Weights of a small GPT-style language model, trained from scratch on English Wikipedia: 10 layers, no biases in attention or MLP.
Each number is 128 + 24 x the weight over its row's rms, rounded and kept within 0 to 255. Layers, rows and columns count from 0. Numbers have three digits each. The size before them is the row's rms in percent of the matrix's.

# up: layer 5 MLP up, 1024x256, rms 0.157, rows 691-743, columns 128-255
# down: layer 5 MLP down (transposed), 1024x256, rms 0.134, rows 691-742, columns 128-255
up691 098:148134102128113086098099132086087138103109167104081144143103122082153127117159089153088157110133133121114122120103171107150075098135135115164148119123120144112128099149122092104098122129102143129101116136167096107115149141137074121129130137114105116111115150124112155135083113096111123124151132137157160105139074128158097125130174110134066114159200140165145182132121124156178130087115
down691 098:141126112121135112131157085103095137095141128097116130111134087081125092124147111112097125119145116101138125150161159182105134118103106119123147140069150111126125111127156120094127116151094148096155136127128109132140116153091171087161150091177135103148153189123137159141157112140148149134116119096141151121145064120140130116125099157128128149155150146129108113150129165164207163126102
up692 100:114111129094107109142121135099097130140178145151135141165131117162090117134182093148122155146070155150155194106133121178100120129148119152136159119125123165127121152102126133134127137101152144098119126126107098158120067153141146153154138141121139124126148091108096156163157132154147147129112138145115144116132127145150148131154148156117120122140137138146130135099135124161131138150166
down692 101:153138146133120154122143140145131067112136072151138133126135133164108184093119128139160164145130135126172141110148162154120127129117096133181175117127143103131169132137145122114117170126129104103127098098124142115172147158134178128156106137100130111130088126137121125096138130129099117151122122132123129129119140148090105154086075172120102136118160132113164114134110146122109140129109
up693 089:143104120085151106093101142159112109130123125156140151147050094153129137129115101114109148123180134143120135159143108161121177112133121109177150127088124112123119147148132156138110149104137140100131072109112105096121151116146140126131118127111170148145111112120138153126142105137115148145170149136141127099138119123124133139115119120113137164108132123131143091145094087184147116132121
down693 092:145144143160127083126138122142103131093131143126143131148120069124049139166125090127094090110141118120137119110121127135194124099130099140120179102135120133134164121169124113160092108117163144029092109122127136152129108113148107113139129164143159108158147117149104100091146115124148161117110143136148159166152167124142084096081170123121107162121131131117162122132101141154138133162161
up694 099:132143132156119089169110139110115123139137109126132152130148129140138159090138121144126112102141125106127127162160144085124131071124153133165167108167107082086115064087099124111185147110106133140102124171131093079118135131146146146121111105131124079151101117132106145122158186151124106144116163131124100143110112126118130135130130151136120104131110062094186163150159124076099095101121
down694 099:117143153144092124126128111120136122093115114099115085135085123133151114134124117153138197140184143079155152115130173164166100151152125147129100111106113125146138133107158157134137118149141161173139137120137121154147125107118135107110144089167105123127169109148131129133157146115124102106143134137118125149147119132116203149130103124100131116121138150104109146129147131188137119127118
up695 094:109115122114143100113120114091093150130138117118138127125129146126136105104104121102109116154110126159102158136121146154129152153132148125162116155104093121096111115160166116148145127110081126119100154103121151100125141125102171110096082153170139123132114143163108126127137140122102135135150147125128131173167124100116083163164109165128149096121139177118090117134152187114143132147133
down695 090:125167124141161136161108141138099095129134158133148127137119155144134162117131132119142218100136140120077154151129148095103135122118142119125113119112134079134181125112107145136128100120144178160136076165140113107142157126117119116166142090128127128157132083118122139186124105137130070176135112124110134211150114155122173147128087131148107128168129146145138128142142090103130144124122
up696 094:084128100116097134136130139110118128134141161120132152143143087128135135112104107148113115123138129165103109135137119163104111130079097155076156154171121153148120141114121088107107074125106092099112081173082104106170118140144108108127069112163130146163145122129106121138108126091088110123119086111125161099176144108132145090138120091096125166147148136132136172128149154073142123108114
down696 093:131105115134130129055133142127118150119150134110142094133093132132146151067122178132165104110135135091145138097122126104165127140163083138183137122119101151134121174101116164111141148107076162111110136078093122140136094089097123148097165145111148116140133114147122127108122135066092090139128108092146148149143118112130134134170132119166133132153103144145120115122142149151111106123144
up697 100:102076161116147106092128138140123161078183123100109156141141126113129148098186127116111089143147141118110192101134073143128105099146107127117135112146095126139122132116165154088114099134122114163107082129107127093110173162161136223167140175104164108139099096134154137126127090123095130147144145152102131081124130125144155154128129136160093108152133138098107119124127102128121137160128
down697 111:107103157146112153128150144106162104126135150131163113167133146159123110106119121090133101107121125118123115172139145131116147100143135117128104145106070107135112116088128154133088104168103119125126114116119118081165142149150032127107109130139170113089144054138136143112149126150136166146105146174114122101125184119114118166132119129095143130147118140112128129152124130143082137145080
up698 096:138107063137138133099092141118138106124115124149128087147110127098130149139137124113106099126096140120160143159131150107112107128117119161166121136162104175156170110110150183125075106126112126131121141156119128133130100106121098173135167105076135123124126122119108095150158120093096095115122127118133138144077130119154147157144106108089078149099096096110137132114106114079132158121186
down698 105:125156112123144133136162106105101132173174112156123143124141143144160137109167132161132114143117133122117113111147133113135107147150132165092134126157136124132065076089113117130142123128157107155116150121102141124135093130140117095111140128116115106163120092110125117152119099130127144101127144116156132087131151136170147150131124095129134124126158142054091150116133129150142094106088
up699 098:130154124109117086103109147129096095117151126109148103135105117141121147110170103083151095091098149186104120127124075158122129159124146122097155141136111177130108115153160144138131159147164154109148155105104164148129115129135126103142128116134135109081165134106103124119128139135099142092143129160095120157147119133127110158123096087153085141112100131175129126154175078191121119078135
down699 105:127104109138134135078140155165122137148126133138148124097143127119116128091133125129070153128135140088118132139161161153130124120134136132120104114112115165091129137107146126081094155130094144130091070138121139100161152132147180131154167133103114097111113128117155185102137077131134123143104122152137133113080166140073115071130145123084124140150145113139120155115173116131159096100153
up700 094:118085124147172123123099124165117137170145080127157115119136135140097086136115132154141125122146128135131133120126157127192120106119151125109187115127141100144159169142151132096112147155158147141129141129144117122089119121128101079140134118136101176128157092131124119109081128134166114165123094142132145119160104143123078149152155159142115149117085099126128119129127146152143137128128
down700 096:131116138108145102131103110125111094150070115102146126116151156132098101154161157092167144099148156127097106125138089137113129137129138122111136105104114130115150140093111100049125127105118143122075157120108101176134171146119182111121136095136096114125118126138078156126140107148125155121102108116177126119072138151109086115125164177120151143175160128106098179147155089152120158175159
up701 094:173157135146095099126118150165114107136147128112155066090145120158124185112133115112126107126123097119149185138121114158094158122082120111160115177141154148097154130109144124101149123140142093139129124129119120118106153142148132098139107104128077101112108099126130155116096092157092146139163149080060104140137095166096101121170103120139179106132142094151154128125135102130155140137127
down701 092:136105116134096174103104134095187149173052115120101161132092110093156122137100152146108142104122155149132112127112125101156106133139146143180130126111167137154130131122096123116129133134135119127142139095119164146122148122139115116145119127075153149131128146146104116103107151136141139186150087134152127114113129130134125150104134084130070145135143200127151110103097159092113140135149
up702 098:101125158176143166121130133140071107127124157114139143175130126145122131135135124121127115138124130145115125165100108138130150121113115151102129145152161131110120106128158147087146118141067105137137121110181138100110127145120102146163132152168100158116131116056126091145112169129116150161179100148064118113091159168137154092144133108101106104169129152127154162147110132117132109150127
down702 087:116176102148133137093142165133145081111169160141106119125099144124135115154128147157107137089134137143085125131116137137106147106163112119081120141146148105107123164142123154153112144081120157143126125095140105154101135126177148118144133133134117134145126148154144121071126092148090108173093109039116094153134159112136099113123123147112126131161153141131136126105166125148172137141154
up703 096:118079134115090124143126111057120134114156137095118090141137078142119107106093177126100126145107156114125080100129159148138133107147115137108143117202138134121116125083145113133111124134119159148165094135130117087096135137150147136128112160087111098121111150082177079154074091123132126161148128128158102111151153128123140124168092100132094125170130089158142148094144145112084153133139
down703 114:140163126138133148130123118135153093151159152120091157157146129131093133121129141139138095099123141156145107115163163135141179161172081127137107130156122127112119150170145115095109128114123134122103152087094149106105145139151151144142129078132188103145119137115145134080139088123112138174132154075161098156111106098158118134156118095169109142135110094139147090095172105142127132121106
up704 098:148060121088155059136114131122100196150187104139169124129088135115104159119163143079134126133114171123099155116113170087100149128165141139156157150135137135170151119141110135134118114120120136130129113132113135142155124124120140150112117123166145151110155157130180115103164115131135127147120133086145131172123151112083165106123145138103154162093131098096136171116148135132133103160136
down704 092:118137150098121106113123132112151136124116156161117127133160120125110119106167138116114118086127125084182124156129129143106141072198098145137131121137084146172151141132148129123117124163122137101160143135093091156130156141091116157127118121062103157150105165155169112129112106129108115127110074095148190117119105096126094120111087123139149138129129128136114113091087124100130159145133
up705 096:137128156161120080153113176187104109126138106129117154083101081116140113122124143140140134179124125125094113128157104111131112108166108188158130102100172116111161158129129139082069114112093158153142079083147151168125163110134098144151134146077114140122115133129149144181144146102158154145138126166132113087116118135156139147143109137169151133100133133114112179128130166135125156124147
down705 098:140119125165119171141130155060134144099208122123092150136118124134150134132164155175134095175081086125135109164111122134153106119133126153164113147133097120164139175094158154096122110127173175110143135132131137140118126140102158070101164160137166140164107120120114062145148174137117142090113125146153169133157119157151109147127140111117115083159116163125146161109124129110096116169147
up706 102:141105111144136154133138053121093120138158107128130107150155115115145102103124173181111120124177146107154160162180127138103156147131141125080168114116083162153115162140111108097136103093101089154155131139104114122078163127129166127116108157113162094127157106133111124131155106138074107060136145094152092119104135121155134164177085121134131118096130106106092069084119094136118142132119
down706 101:113133106150138150124130079095162130119114127137127134134106157092132152126157126134150175120155144109188103087147071109131126124140117109096144151134129123161070136112118103130153178115101079097132119134169151110113145132135123143112111169107167119095085159105157119157142137114119085131137125098161187114123114127137159120086132119159131127125185113126113142097091128140128117138131
up707 102:169099088164124123146127190138128130147115115158120126103166137091162153133165108121101133144165128144146131109161151102100086134100135169137102152155125109147175103141165109157100073106090134100130172175125122165142148117110126134100116134169173140114074175170182158112144124102131118170140079138140166181153101133136157105131103122119116105164146082132127113125100124125122099127139
down707 097:121107093162117076133115156090094142124133133166134123130132074135098158184112158126135128102116097155107138129121159091119124139085143140148137126137102080110136100136121113115138126120137155128091124101153106123120134140133121094096126138130127156158119161182157119146086141121124121189110140089095175160139102137104167120152114106130098125098194145134144103136143124128121133116160
up708 094:096102104121120107100144122131095153118122141155148127169105126133072150106112111149107086058154119117119168091125110132113151102144161128161151135083095111174124149134118113130153142142138126146137118134117126114103126156152147125162172156122144120134171143159119117140139125096140081145132124094113146164136162125139116132120138118084088130134150112153165121142112135079145131102163
down708 091:189110140115165130106103114103099164125100136103113114108156128118074111096132170112127110126168127125121126144170088172150189119159126145104084126137091121096144093102146112156135138182156151115144114137150087140135152141113129161149123107128098144099180112125136143165106119107125120146113113156121106127136078160131114134134149119108148111089161161138110139140103101130099122107110
up709 096:108160111110179126156146125135179141115167117103147124155107125148134121139108103103127116101136101102155127095080132142121144151130177118093171128130126123081149155145097150151140134103080143139094167156104101120176139142151177128115147113132162104116104134151147120098086141144132117137099174177139134125122136141141102114146101129119109164127121101100130131154111125121180112139163
down709 095:116134076105170129160151132121122115144116091153139103121118104118115139088146133103087131087160112116157124101125106114129123147123145119121138119117137113119127094133138134165135159148147147148134138143146129144098137160159181163105126068155144150150109200102121123150134138139109095083175155181161149154123113140117120117112106142125140081105166143153105133160116145161103147135170
up710 100:090140068111151116169124157154141142128065154160158130104077111104167166118134152110050123171116113106127108134114158134107138160111121121120125147167154104113122125139149129127133121163110116128120122116098153117157103106143107134148088123097171136113157103119128161149106099099100147141130150112151149123107129100099112127130119072117124106142109104112116161124143100111127094125091
down710 095:169109124107093142136171109102116183133131123185121125148127116156120131144153080105125171134126127155155114119135123138125079121131154095140100149129144124136147101126161130111137137123121165164113128121133120135117152135187098181100154115099086132113134093087120135104130142088129150102120112106154158136131140123103137152132114082110140106100088129126137131184092143157137133152135
up711 103:105118146179143129104161136121114150133132117102122096113116137171149143099135152144106101151155142111095123154090117155140143137148135196135064074152141108178132123131112130113119149135133148141105124128157131159116170133088112099105086123149133080125120086115131120153078156148140120124145109113129090157131170137119102135116144158140168093098148102108118122103102119126170122131122
down711 095:190101150144122117111146140147151136159153098150100121128111195112110168118116122125097102091132091140147144099109090129152120114150115162118118136145113141169125144136112141149150141118143122108167119137120167096111158122127144154123162095156139142126131145120097134138084142125131095111081105120207147118139122091110137150116116121121114106133123146130107114123133122116085135102091
up712 091:129124133166115112107179116124158134140139168160119092164144104169135127120138089100167109135152178155092134098138116129121148100201115166129125152138135096139135153138094146156113155127165099156152125144065148140130148116130116144110167152131157106146114153137148094180105116123139140106099115117084176103112118107141106151105125136144173123136141161105126130124092101176171104148163
down712 097:150147152154137115169149144106086126157125120088125101139128131107081117145140125105135085117130158116092115127195106134156103138124156116108125158110145093127111109139150159113116133106151170116102116137147111080176116120111085077139108156107129124107108112139106113118168161099141121140129107181137093138146166095137105109082126122111137131137095111131142104110134122115152097127066
up713 100:141130137100139126098141131098159093118146150170114147074153112137115124133152136120145126126109154150129143174113154103146105155087120129126137167152165161132130189117142086125088094110111132170127113126123133128145124118154104122130056133164134143081130108148140139132118118129154184073125141158077139150145136135138104111127096175102139138089104167151145137176084151137095118115144
down713 102:102109072108151077094117099136123127101125149127190119090129119125134107156140098165154147099106208128148128175126107159119142171082156134153124161128108136192122144132135125115086130120117145144135148132102104132098117095151136151130096096165146091105142118146096160146136143107152095142121134149121140183147126080094124122136088155142114145110132125144119148145113137121122160157089
up714 097:095218112101082131141119102154119153156150144135131148144111100099156135165104115127113095148130170184090097076098086131111095108115123131086120190111102121155092123117130141102146089145128150144165131114121134137160124163111165158137139131146141136105167123092082124156138141133149125147127146129109148124124097159124116138123141128116124138139160137130151127135099153099107091155138
down714 090:151135152140137139136134118117121124122164121123129158147137155145144170114160166111127133164115158121127092144096113151118151175167092115154119134109134123115158132130119088134170137085100149125112150071110138117113114144138147099122105098118104118104108096130150141131154146111129121116110132101130132118177179112131113117120086139148114131145104109108156117170102139122094106161115
up715 092:136094176148127153119066129137115140146158099148154134085134124154118150126099123143118145094115102125139068103098127062165115111117135105132095121094089122133110114108138101137137154124098141134095157126112141106130142120138131148082135075159099156074152119125116126139140118142186134116175109161147120100121097108127109098121118105120118159105129094160108129079146143184110160147086
down715 089:101146134151132197120108154187127120169146156084135111109184128110128099123146114100125110109151117127137147131149132150143084127104121110135121170175168107126128116109119097155127162143106114142112135136116124157125068072141155118135156123154119090139135170126125128142124122142087109114171177130141169152109127150154154147092110083145145162138118114137127123129116128140140138129121
up716 104:138101094166145085123145133146144135154131144073156117123132097116128084132172147119130146130128137149109141110113103117108123115138105138116146112162136155154186117118114107153134183097076113117134152117127175134079109129115122105101106088105137104143136112117126161109126096143131131110155099145092102160158122118127101128134114150093097131190140164160115136123126111149158135104088
down716 096:164140112113103132143132135150120120139071113105116126100125103192129132153137111142142097120131136137113147140124129089145119118118123162109099129149094092160155081146138161106114173128105118112116163136110155100162185116105176161169124115104104118126152078112134121149127146139136150129139121112112108115150149111092123153147113172148120168121104133121093138101133176151117097138136
up717 098:147125114126103120120124134118106119148095171169128148111134137091101124148154133132136151155174123148119155151089141101159111124134109168122086125144154116134143107122130122165103139112108157174111105181134090181147103107153128158131149150117128117130108124083118122113115085108077166123111151154076155116159170148129181111130129150141112080121140168133131147126100170155135188148140
down717 091:156151122124147172127107152144095073109128099158109143122165114135108121114091112138093085137149115176122152123107128116158153173143157148076088110124121174098113110141141136106133098134091098158097158119109109144135111117130126165132140167139150124110137116133119132132133147110137154096155133135116150133128139154156176141090115134170137101163108180178140088113121140177134119141126
up718 105:138117105135109103125106197113135153125173171105141130133116118135138128122096122086109160086169135095122093149118138120100104149131141120055125141120164101169132150080113143136109111098151086133148125131132114107145192139116110146140134115119075144121157133135111119129142151135138118152157109131082108161166121128120128127157071115133138078138092116102129115139124106145161125117139
down718 098:093103138154129128111102152136109152106145118209130134119118130137139120127120139087118165116159096131147142167145137163102147125111106149176128126156160120119137137130142110092125098098145121152109139127126133122161123156124087116147108143128169108122111123096112108140059131121125100090123098155120179170127172120140090148137104132117137151195117095124143103143144129071117105150109
up719 094:088105131094092115138146118119125140150115148179118116112138137149143148153137152135077146130157108147192161140149143161160114163133129099137099138150160104124135182116125094100140130162115104104114110160150117090107143146155118128158144140160111146102110134075128090108146119126084119158157108100096084132124179131087163117133124120163119127120098088159097120127134122130128126131114
down719 096:173108159135105099135109167121161108113134132126140131116111095179148126101153173120164146122127160136076117158121133139106146122097153140140165076102115130145107055151096116109155110105152129132126175122133117152178104134143111110163097146131149129112124159138162094125115145125124073109100162116150119119129112098134137111139130107109142107070157130153155120090155096104121102139132
up720 091:089142143157130163138117156119109113153092136128136108106127153092151145120145178125123106104121147098130141129149137173129139151129166162135145062150134144131128115124127154187107104123130112170119109158146149105135120141115145163166133082127102104086142188088127123088128145102153118101134154102097173148122127143134154105106077100166114154098129143098188101147118125100156127156113
down720 094:141117104131136115086148176106134139150122145139134189132072135150108070107149147131117133142123140120148123141120095156114158158146122102125146117121159146126142139137091112135142115079160124091143131120094130108116131097126130153137074156130119153093120099114100111120137077104103102153133117137189140188148115158107120147137157122147152128151124156095124088106125147118115151131162
up721 104:108109123194127158122088136120105194107159105110176125147131087131126132125116118156106146140139148154146135095151184154119148157091124108126156163140136148095149153126089143133141135100155133137129120140131172151106110125099122136143109112152093153125161110115188135126144112157138142129125145154137150162189151131098144138126126188123095118173131119127119151117115150135122136132115
down721 110:120120119151128182141103101117094079136122092149151161124111111129155125125102113119122153113113111118127106134106136106113101090135105102154108132129106145110135186120122134118111093155099120104113110190100102108135069152119156112149193111143153112153122148110097140132104155106139188152114146175123116154131114156137137109136103152112147162124124147115043115100118147115141107190118
up722 111:123119141159105121134107156183125093111144104104113130090130114149118095132118123139095140116154189142129103108127116145120114104149131134104120144167113127133163117121106157125142129143097160150139137085136104174118133139145143133144144168137108133167098096128136103134100149113135152154107120123166128101133152114138126130128164120129136111169125124168149130142100118134133101151157
down722 117:102092158120158159153129087141097098138146123106118098109164104111119085139136126117137186131096136127099118171141106100121106124138125120111101122135093147163150179153087120125089092130104119108152104133105175126134092130113145085161107138106111092143143093156102122147116081112135130103088105147139159100144123173115102128162137112129128152156128145097142092119101128134084097143105
up723 105:103085135134146129116112174107141107106152126147129062142103153105097114164109105130106182113134082123118127124143155126152144122169157120129119132131118157172101091147151153136142095140114148119136135123103142161108122147137138109123134152141114171074125132153150148154086168091107184136153170179117180119137174122098092124169155162133157135092157129111133140147158093108134072112107
down723 104:126115126133136146119116140104124122116116116115088141133180137138120091124157092151116121108161133131163167147132106104138160151170127134121113123148117132175119120123158123174157142123110121146116126167130151072148148178172162162161117126116126157093105109146161133091160117127109119125111115111099116160138063097137126120118152167172125133119161145101098121135069121106114116086128
up724 100:115174116114133105114086107162139116168111072130139119163091111121130175160126123157120139059109124122117116115124095148165121156101128169177152141134181131116122105131171114102127168156121135172155108136125136141116158119119119143117152090129178103116112127136112150173137151135128126143114080178142138170154136101087160132144123146185118094148182108148199134101170136142106082150087
down724 094:135136172120099106145123142141113163137113138110096127134108133109133091093075132181116136104106129116142140153146137121136112123091105134139096129149128115143154104142108118082173093142114072104102134167142117134153122134122089120144142149125130164073175141158100126133133184141109138146129094102154138115161136159139124152135119123085139097151108128134143129136147114098124161131145
up725 099:059137130138115095093142138191103141119142135095140089101095115152155130111107144131102129122140120110125141122130112183137123141116117107175081145186129163095115122131129151118166132107108096145129141122104130111112073128142125102126132114106128181135091151139155110100163160145091123140131099180146163141131121119085139149115125137147110152157181118148115139108138078110130091142123
down725 095:135094116095140155103116140127157098126110152099112135121144116173110177142143112150147097125123125118072109157154151180138096105147117112161105107182154156142154150101136142131150113122139158137095103185166120123126125135123114116120105098148147142128156122101107133145109147104106149135116126101108112157159122097137133115132103134133088138134119124140108150107172121110129167139149
up726 099:132139132116172150113127158141107106096112073109096103170106141141137114100114121080124080101110122132126094147102118105083140135137129171126121080116102141111164149113101120164152099129084110149120058113128106143092111137134164150137126119125116129103126116201151131103138086125113132133095131111122137097108108153118133138121116123103096135122116148079130156159161108161108119133129
down726 093:129134114135103129169128117095156116133171102147112129143141069145120151157133153158130099130172113100125143130116154136139114139137163092103098125123145151126105125154134148120171107150191154083125119160111135132146125140078126108110120102121124102111164116091108117155099142087167124094120125099145110154144175138143105141085097125164114099109117134116103098099096136111120119141113
up727 095:112160126092117075176128181129116162108123101100132180133158188070119162115151126108157155139149140105130127129095110133106138110141152107125141139158129123087087100110123120127115138150154080106135159131170145127116121113106132129125144124142124144126123092142147137131158154118118111200113139101101111137125115138132136102108129155126094116138142165104128141142205117145127137129107
down727 096:105117145129107123135131121159137146121151133114180140125112122146064113128112143045166118090146180118114123141150126127111136111127115091130137131153130137147132164137162160128097115118157124104153140166209177114124122152146114141152142116121113164122124127147111116090147127146089166164137095103140111138144121107134144090147106103150119125112174130101121099125122184124141129123133
up728 091:155179129137143134142104192123127163148115147111121122175130149113125112148099168126135120110126140163123118085105136205105124126137164154159166116101107105135119119138114093084116134091124116115124152107153114165150134102111157182132194117131145104139143135134094144173114097144138120117113083152131150092096133101145122091140099137153137102117191108152141123128151120089136140145143
down728 091:152126139080147115135144132123119131137094086125126133087130130136126159097125152171124099100138151112168129123159095106148081143123118131122131140114113158130154166147126162138124142143121167095154114120124115153098104117159121118113091142134144139134134127075152153146110157130146109120155113089116130164115126125136116115126134143109118131119114152047121115112127130133112126127128
up729 099:116117155150120095115096137163081171149113085146144154139183191140137097149106176140084105106132131101120112142168122067134111159121112143134172128161113127102102096081115129145110132111146138096186127143113094147108149175135130120153133137119114093099166127142161116103135096114113103163140120116113089099170116147117122155135115115101142097155162118159159143136144138158137111103132
down729 094:145118149143125126143120109133154136140123143162082115168120146135114179088135127147107194148085151153143109112138155088122116159122114168136122124134135089109112135145135165104100113097130151105116105138147150110109120111094145134108168099164146143063122134109129129093165113086098124128114116102146134121126136121135091147109118111138129104071129108104101120123138111138183162124127
up730 098:166145105153139103112129170147140142159135162124148148145106147113135149179135128140140163093166111127116094089149122114153159146157113116118157142141136162124146136126123132131127113141162112125111147139169121116128118103153137152157081122127129138113150137143107151129109141126111103095185118120158099106125151136124142135102157165104099133113141158111124137123157123116129125125103
down730 097:132091172086144151160149126120106144127118136134134151160104106150150135137141153153133115164103156110130120138073127166145164093141126180140097141106087162154118112120169176160187141128135160142132108141092125120152167141106103100183157088095103061100069139115121130161151094136138141127100140151140154110148158120123116120122126135157118142135066100140084116155132157103123103117173
up731 099:152169107157129107117171192134143139107118106148128136097132129111111155099111120112131170119152133141113143117139139150146119116131136113145113116143161158109143129079131140101081171165171146100183118122114111108137116135127124142139161130045109143131124089144132109138129164085160113134132162144135094134077139126126147157131174091135140122090113115168142128134136103108134139145144
down731 103:117133175103097136180141055150135144116148103146145153138111136111139104140112125132143165150114154165133158096068112142108175100115119143102118131088113111150125120098128125146083174161142165155099158144102135111156127127170154122171140088152117142118140132139082097174127111147125175142131101075131136112122125121092134134167119175091118127107129118105146116146101143122108108156124
up732 103:102129135151104122126134086118155113134135136066101145128142106103117129052081120134128144116123125110095086124090118134089139123105147114123146150138113114126127147132127108119109164121147127111077104155126107148162141124168105155162101169149124098139102117131093158122158124102152179142128126150148131115133096117104164156105136109095134099109150161154174107098172111101147137136158
down732 105:126082110152156146119108129102152117084148135129146143127132102143141065133132109207136126123111137110119111156136147129167185121090126115142102129143114097099111112108116120118143080159158094142150113117087125129147137096122140124147073126095128127161138101126099099140104141068123159140107163124185137123143160120132141151113110135134156142116102116103143120128085108124132128106107
up733 108:134183135111104114127135141159108132129115162147114180099095139127206141146171136152142099149115175120106126118108149076132142090079146134119129158138097117117121125143136148141133168134169103152205172135128142078141126159105096162101113123116130064123168146101127130134127104147142152135142138106089136114108161100152111121157097148121105157128133105108098117096147115100138104173143
down733 110:125152142142145149164128140072073130126146127077126122110115139143161134153142128159109139120134108107129101113105142154112118116137144140109125161131096136144132153147133118142086116120093124146118085121143093115096163129150127132083083169138163091165089176160156118109112102144107121140093167108107174117057135106118100116123102151119107114140164112151123117121103146135120139140097
up734 095:126213162124139115089105146135125129122139100148142114143119147117119122133128129103116086129113131145151125135124147150058136141145150124137123145135098135159132114129156126124133106127131125145150098129109139126170077164102131118097097097188172127102143135146137123151145103141175124157147144148162144163172127081146185163135132096127111115105116111166116199113153152141098108116075
down734 092:121114116148144108086132108125145090102121080120140149110117147137095135116126104127152142117159094134159168161118133103163121130111117162149100174137111130136126141128137109109079125127147115128138114188125123134091125143168069119119129150143122139155109135107153119088091155174175103118174164130138093136129118132111085155113179171098136147128147136122101101104102120102086146105132
up735 108:072126124123107161129146137095124133143083120115134084090111144147155144143146134122142092127110134188153116116167143114119082119158156170104106160121132132123173091103097133144134129082137119127137139103148128112157079154115121150124181163100111125081100134132125102161112151143119101165120113102117099145134085151151128140113137125104146138189175137121176109163093158110158115132106
down735 111:112135117137108152151149109097157134131122142131133093127130130068089108130108151152150112143208122103114156120138126114144131110112136094151115127136143148126135111116140118124119099097103112146147153181157126106140110118106111132166106087123114144082142103094124127137150127109152160128179119129115115158118042095149102136092151109123135149111156141113108102128105149130132127146131
up736 104:150087105138121146099108125104147166145119109107147123127160086100156166176117069158114151135098143165149108095112117123100144111123136151108171122142122119137144116104138153137129098141124108080150156127133172120117119113123150127162137151119126125149167116135118159130080106152148133104104118090158147135161123147148147163132125174150121097158148105098152115133148123119150164171107
down736 109:142135145150107135114133084158124105173089108126081103110147151089141120136105164169136105118105141089167148150124147124112150142090121157113126083125138105150169145118082130149156119154150119075108074128114131155088122188160178117153148144157142174106128086169112124126098113123099134088114133121108163159105104099130102139088120127133140094182150112140166093179115118084140110129098
up737 109:108133122131126070147113137104159116140107137152139117110141150142133114128136158124113156119129166124079151091117161105168122159109135117168140143180124166089154134130154132121159135075108099133107161135109124138160116112156132141116121111132170126154156148105114117137163115100125167119129113151117105078143176118139110177098089073105128114121089127112153159143099153136125150062100
down737 114:151125177116087150172153130132156108208125122134120136124094151119149151102140150144132089163124153179127136124128123103123113124145066093152158108137198141129158130139180154133115093108151116118093126143098168097132098109121121124108098129139093147106161180120142127143158156136125116135139149094115148156140140121120130132137148154161109118107092119131165125139113161139148091113085
up738 110:170123156120155140162107152150146125111150132119132133137124112148119129135120120143169163129165135072139129158114160103128093158131104167134164141131167144162148113135094166158132162147141122171075142169131130170139176159133138185137176137129153117140106119109136119148103142119142136143094128157145132086121120143170125157129070145124144113147163135108144175131129123096107119127143
down738 097:168099125173130134152136122139142153172145146118096131142109147126192110139115109165156120121126106076116147111098124141157104181130132147113160101146107119105128144120085107168172130180096157122104122156100109133142120119088180086174142093144128137077118146125121103135110094136129123124072157100149111130115154120141119118103151125165135102151128112105123150132107098132143141160146
up739 099:144151134130136115146201121139099123131172109078109106156134099088105137137107105143093165155142160121114134136128160150124124108132110079129127133145156096132101163155090126129122106103158082148164107145099130142069140154134151130110119131168124121140149125135125161124162135140123107119152106097100134140118108146096104090138085126128096133140142152131121171110099071129096143151138
down739 103:131138136108154124150150112123137103130167142078140151140105136117099118167145108106099131142166114134162143118150138167121142144177125114112129113138132153146113075100135068101141122132122164108182151095132154129102130114122134146136087102097118099151165124133146148155145138150102099109142125153152174124101123138100150059137140166137145118145142091134118147122105149147114167100108
up740 098:155111147139172140165148124122117097121114112146173102128167139166099173103108100103181091136144133116112110115154142089106129144149128135145126161123130117156109089151120106124111073116124122164120117102136167108100117115123093107113116175155136100139164125149142154103142124123115134173113137136120115098126096121123156109116138116169169129125147204104104124117106105151126122088135
down740 101:131124140165123143112131115135138124156159076118107125154122156135070160160148131139140107131144158080065138084101104166130094132132178144122151105142128136162085109125121105154132079117100140130085150168174137099119102135137136090153116142108121102109137133119151136137151089127124085152169118092157122138151127109088112083158099096114157154140102164132148122132123142129113122170054
up741 109:145099096122130114147191116098146141101126100124144168157153140166129155135123119101110140131136144100131123081118114126102133104114110164144146143127117123109120112092105141098107143093182144138171099122130122108143105173146132121119120113122124122150154181110137150114109141096139168106133147106125114105132148150100097145135096180123157127112117133144169141176116141157137111139156
down741 107:127165101153143133132130119146189118151129125134132118139119168091104128086117147114184110121162119177146136119129160125154113125159141114105097108131127147166121138126135125151128164154096153095138115138125120141148141130131156132137119090173144163068136126121099122120182137130085140107127148153097096171143091128102115122149124185137127141124150198123120135132123119156137125155137
up742 101:130133123190109125069144128105088123135137128088134124112137179146110105130153110130115112190122140131136171149144148156130133134138106114138119124152138082118159068103100103115155167137131107108148111145098126131126152133183181106150120153102097125114170142121163113132123133156100098094146070109133136163132120119140151106167106173109117131133116113146139112129149113131107137102173
down742 098:129106130137129144129106153118131128122112078088086106169146116120102108074122120125117110106135136163112108128118141182167135147127126128106148127114150129072124113111083103144154156140126145151088147116093157149085157108107145132097126167150103130167148137161146107129102144156137126134143096143156129122122120129156146143121136121169112139132109125163114108107132144161104137102146
up743 106:141133077111111141166128138171148150150150129131135148121128143140155171108101116140119121108119106121157110126138159168160163168151129120174089143156109147124159120105110124105125117143095116100181131159096133129109108140117154151151126135110079123180112115087122128121139062114114131119124118164167112086118155126113104108153145115116157141142122127097134113132107113147113113167148